Weights of a small transformer language model: skips across layers.
Each number is 128 + 32 x the weight over its row's rms, rounded and kept within 0 to 255. Layers, rows and columns count from 0. The size above them is the row's rms in percent of the matrix's.

# layer 6 MLP up, 384x96, rms 0.0708, rows 378-383, columns 0-95
size [109 106  99  99 105 112]
[[157 167 153 179  99 147 151 178 160 181  57 143 146 101 121  96 102 100  95 116 140 113  96 136 190 107  94 106  91 139 137  94 120  98 127 148 117 147  93 136  99 122  81 136 178 149  67 147 130 119 137 120 177 113 194 119 192  90 157 149 118 163 148 103  99 104 152 100 143 114 106 100 145 192 113  55 114  66 203 141 134  96 123 115 142 156  78 118 136 153 137 108 147 117 185 105]
 [153 148 156 139 189  70 205 123 143 149 150 193  88 144  97 149 138 167 144 116 121 145  94  85 126 171  99  93 135 159 103 177 126 123 146 114 128 187 141 187 214 134 140  54 138 111 103 118 166 138 109 136 145 182 151 113 111 186 125 132 160 113 165 151  92 122  93  84 144 139 184 152 123 145  95 120 115  87 134  70  91  96 135 152 134  92 159 134 138 101 165 123 176 156 146 108]
 [178 107 128 100 133  57 119 153 111  42 107 174 162 152 108  67 110 115 177 117  94  92 157 108 138  86 114 141 118 160 151 187 140 140 144 104 179  92 106 147  91 150  59 120 103 192 169 189 157 122 124 163 123  72 167 154 169 121 110  95 137  92  94 119 136 157 105 122 173 157 173 123 162 129 129 141 120 101 135 187 162 146  98 103 113 128 152 135  80 125 126 165  83 117 128 156]
 [155  80 132 129 140 154 102 160  90 117 151 182 117 110 118 144 115 122 139 153 152  94 172 142 188 131 114 153  79 112 130 213 139  60  51 150 149 127 140 123 184 121  86 127 171 107 121 218 110  76 157 108 119 170 119 108 135 173  60 195  92 132 118 116 119 146 171 131 121 158 113 157 126 148 106 115 155 142 162 126 139 118 125 139 142 180 166 146  64 168 102  87 145 133 133 106]
 [ 60 148 152 198 145 136  99 108 166 111 169 179  82 117 119 162 143 126 115  80 179  91 105 121 146 141 112 140 120  69 194 136 134  62 119 126 138 125 183 131  94 114 127 137 119 105  97 104  78 132 163 165 121 122 143 127  95 131 117  89 149 152 114 102 156 137 192  98 102 105  93 138  92  69 136 135 133 205 186 147 104 125  86 161 132 112 174 124 121 104 181 174 110  71  99 152]
 [101 177 138 144  96 105  99 144 116  87 157 163 118 141  99 130 108 148 111 141 174 144 145  86 161 136 124 124   0 113 177 164 117 168  92  94  67 185 119  94  93 151 145  69 102 134 147 134  94 103 124 140 108 123 131  72 143 161 143 142 135 132 174  67  99 132 128 127 146 159 159 153 143 155 166  92 119 129 157 113 147 177  36 103 119 134 133 153  73 170 117 164 127 132 123 152]]
# layer 6 MLP down (transposed), 384x96, rms 0.0708, rows 378-383, columns 0-95
size [108 108  97 105 102 107]
[[ 93 115  83 150  83  82 108 140 172 122 132 161 111 134 162 129 141 158 166 129 160 154 102 162 141 139 106 137 160 141 178 146 124 153 154 192 118 160 117 124 120 140 155 155 200  94  84  75 114 165 111 154 236 158 154  83  94  81 137 169 174 147 169  74 106 111 129 147  98 135 119 127 150 127 137 110 112 130 118 155 144 134 129 155  98 194 108  98 108 169  60 121 124 176 185 101]
 [106 123 109 135 125 126 126  96 140 154 182 136 119 144 112 155 119 175  92 138  77  76 122  45 135 144 150 115 163 161 172  86  91 123 135 115 113 122 126 149 203 104 172 159 148 152 130 122 166 102  97 143 145  80 193 127 152 156 140 146 145 122 159 119 118 133  35 104 118  81 166 159 137 157 162 102 128  67 158 119 126 154 192  62  78 167 141 190 161 115 122 117 136  84 134 155]
 [143 140 134 140 120 121 129 123  84  93 115  96 153 112 176  83 143 114 154 173  73 155 126 148 113 176 140 115 133 124 137 161 171 137 178 111 175 105 130 149 124 112 148 151 105 159 159 184  74  91 154 155 101 145 165 100 153 141 136 112 101  63 109 160 127 150 128  88 172 138 163 155 239 195 101 165 112  76 122 168 151 148 184  87 113 103  72 101 135 170 112 164 140  83 126 113]
 [118 130 137 114 121 176 148 132 137 117 101 144 165  95 160 134 104 116 161 169 135 165 165 112 135 163 202 169 112 111  97  90 112  91 140 215 110  95  82  93 188 137 177 114 118 127 188 178 106 180 134  81 100 159 123 121 110 140 120 128 155  91 106 100  62 153 151 172 145  71 149  88 116 160 165 145 126 104  87  99 108 178 163  97 170 104 111 124 146 141 100 159 140  96 194 117]
 [132 132 124 171 145 202 132 146 103 196 178 114 137 185 150 126 131 142  72 175 101 125 170 129 110  70 175  68  86 130 103  57  96 149  71  83 120 154 134 112 144 139 170 110  94 129  83 208 108  88 154 144 100 123 122 166 133 129 152 130 130 174 108 124 142 117 115 118  99 153 108  93 169 150 100 164 114 142  59 108 131 140 112  89 105 105 166 104 178 126 128 152 140 176 149 158]
 [140 130 153  93 122 126 120 128 107 160 168 117 141 122 111 156 134 125  78 112 131 183  69 102 148 130 126 161 110 116 139 158 173 156  93 163 186 136 139 137  93 127 100 145 118  38 116 108 126  95 141 142 136  86 116  83 103 156 162  92 122 154 160  44 179 157  98 156 112 170 165 173 163 204 108 100  94  83 122  90  98  96 126  87  84 173 124 139 120 125 114 194  85  95  92  96]]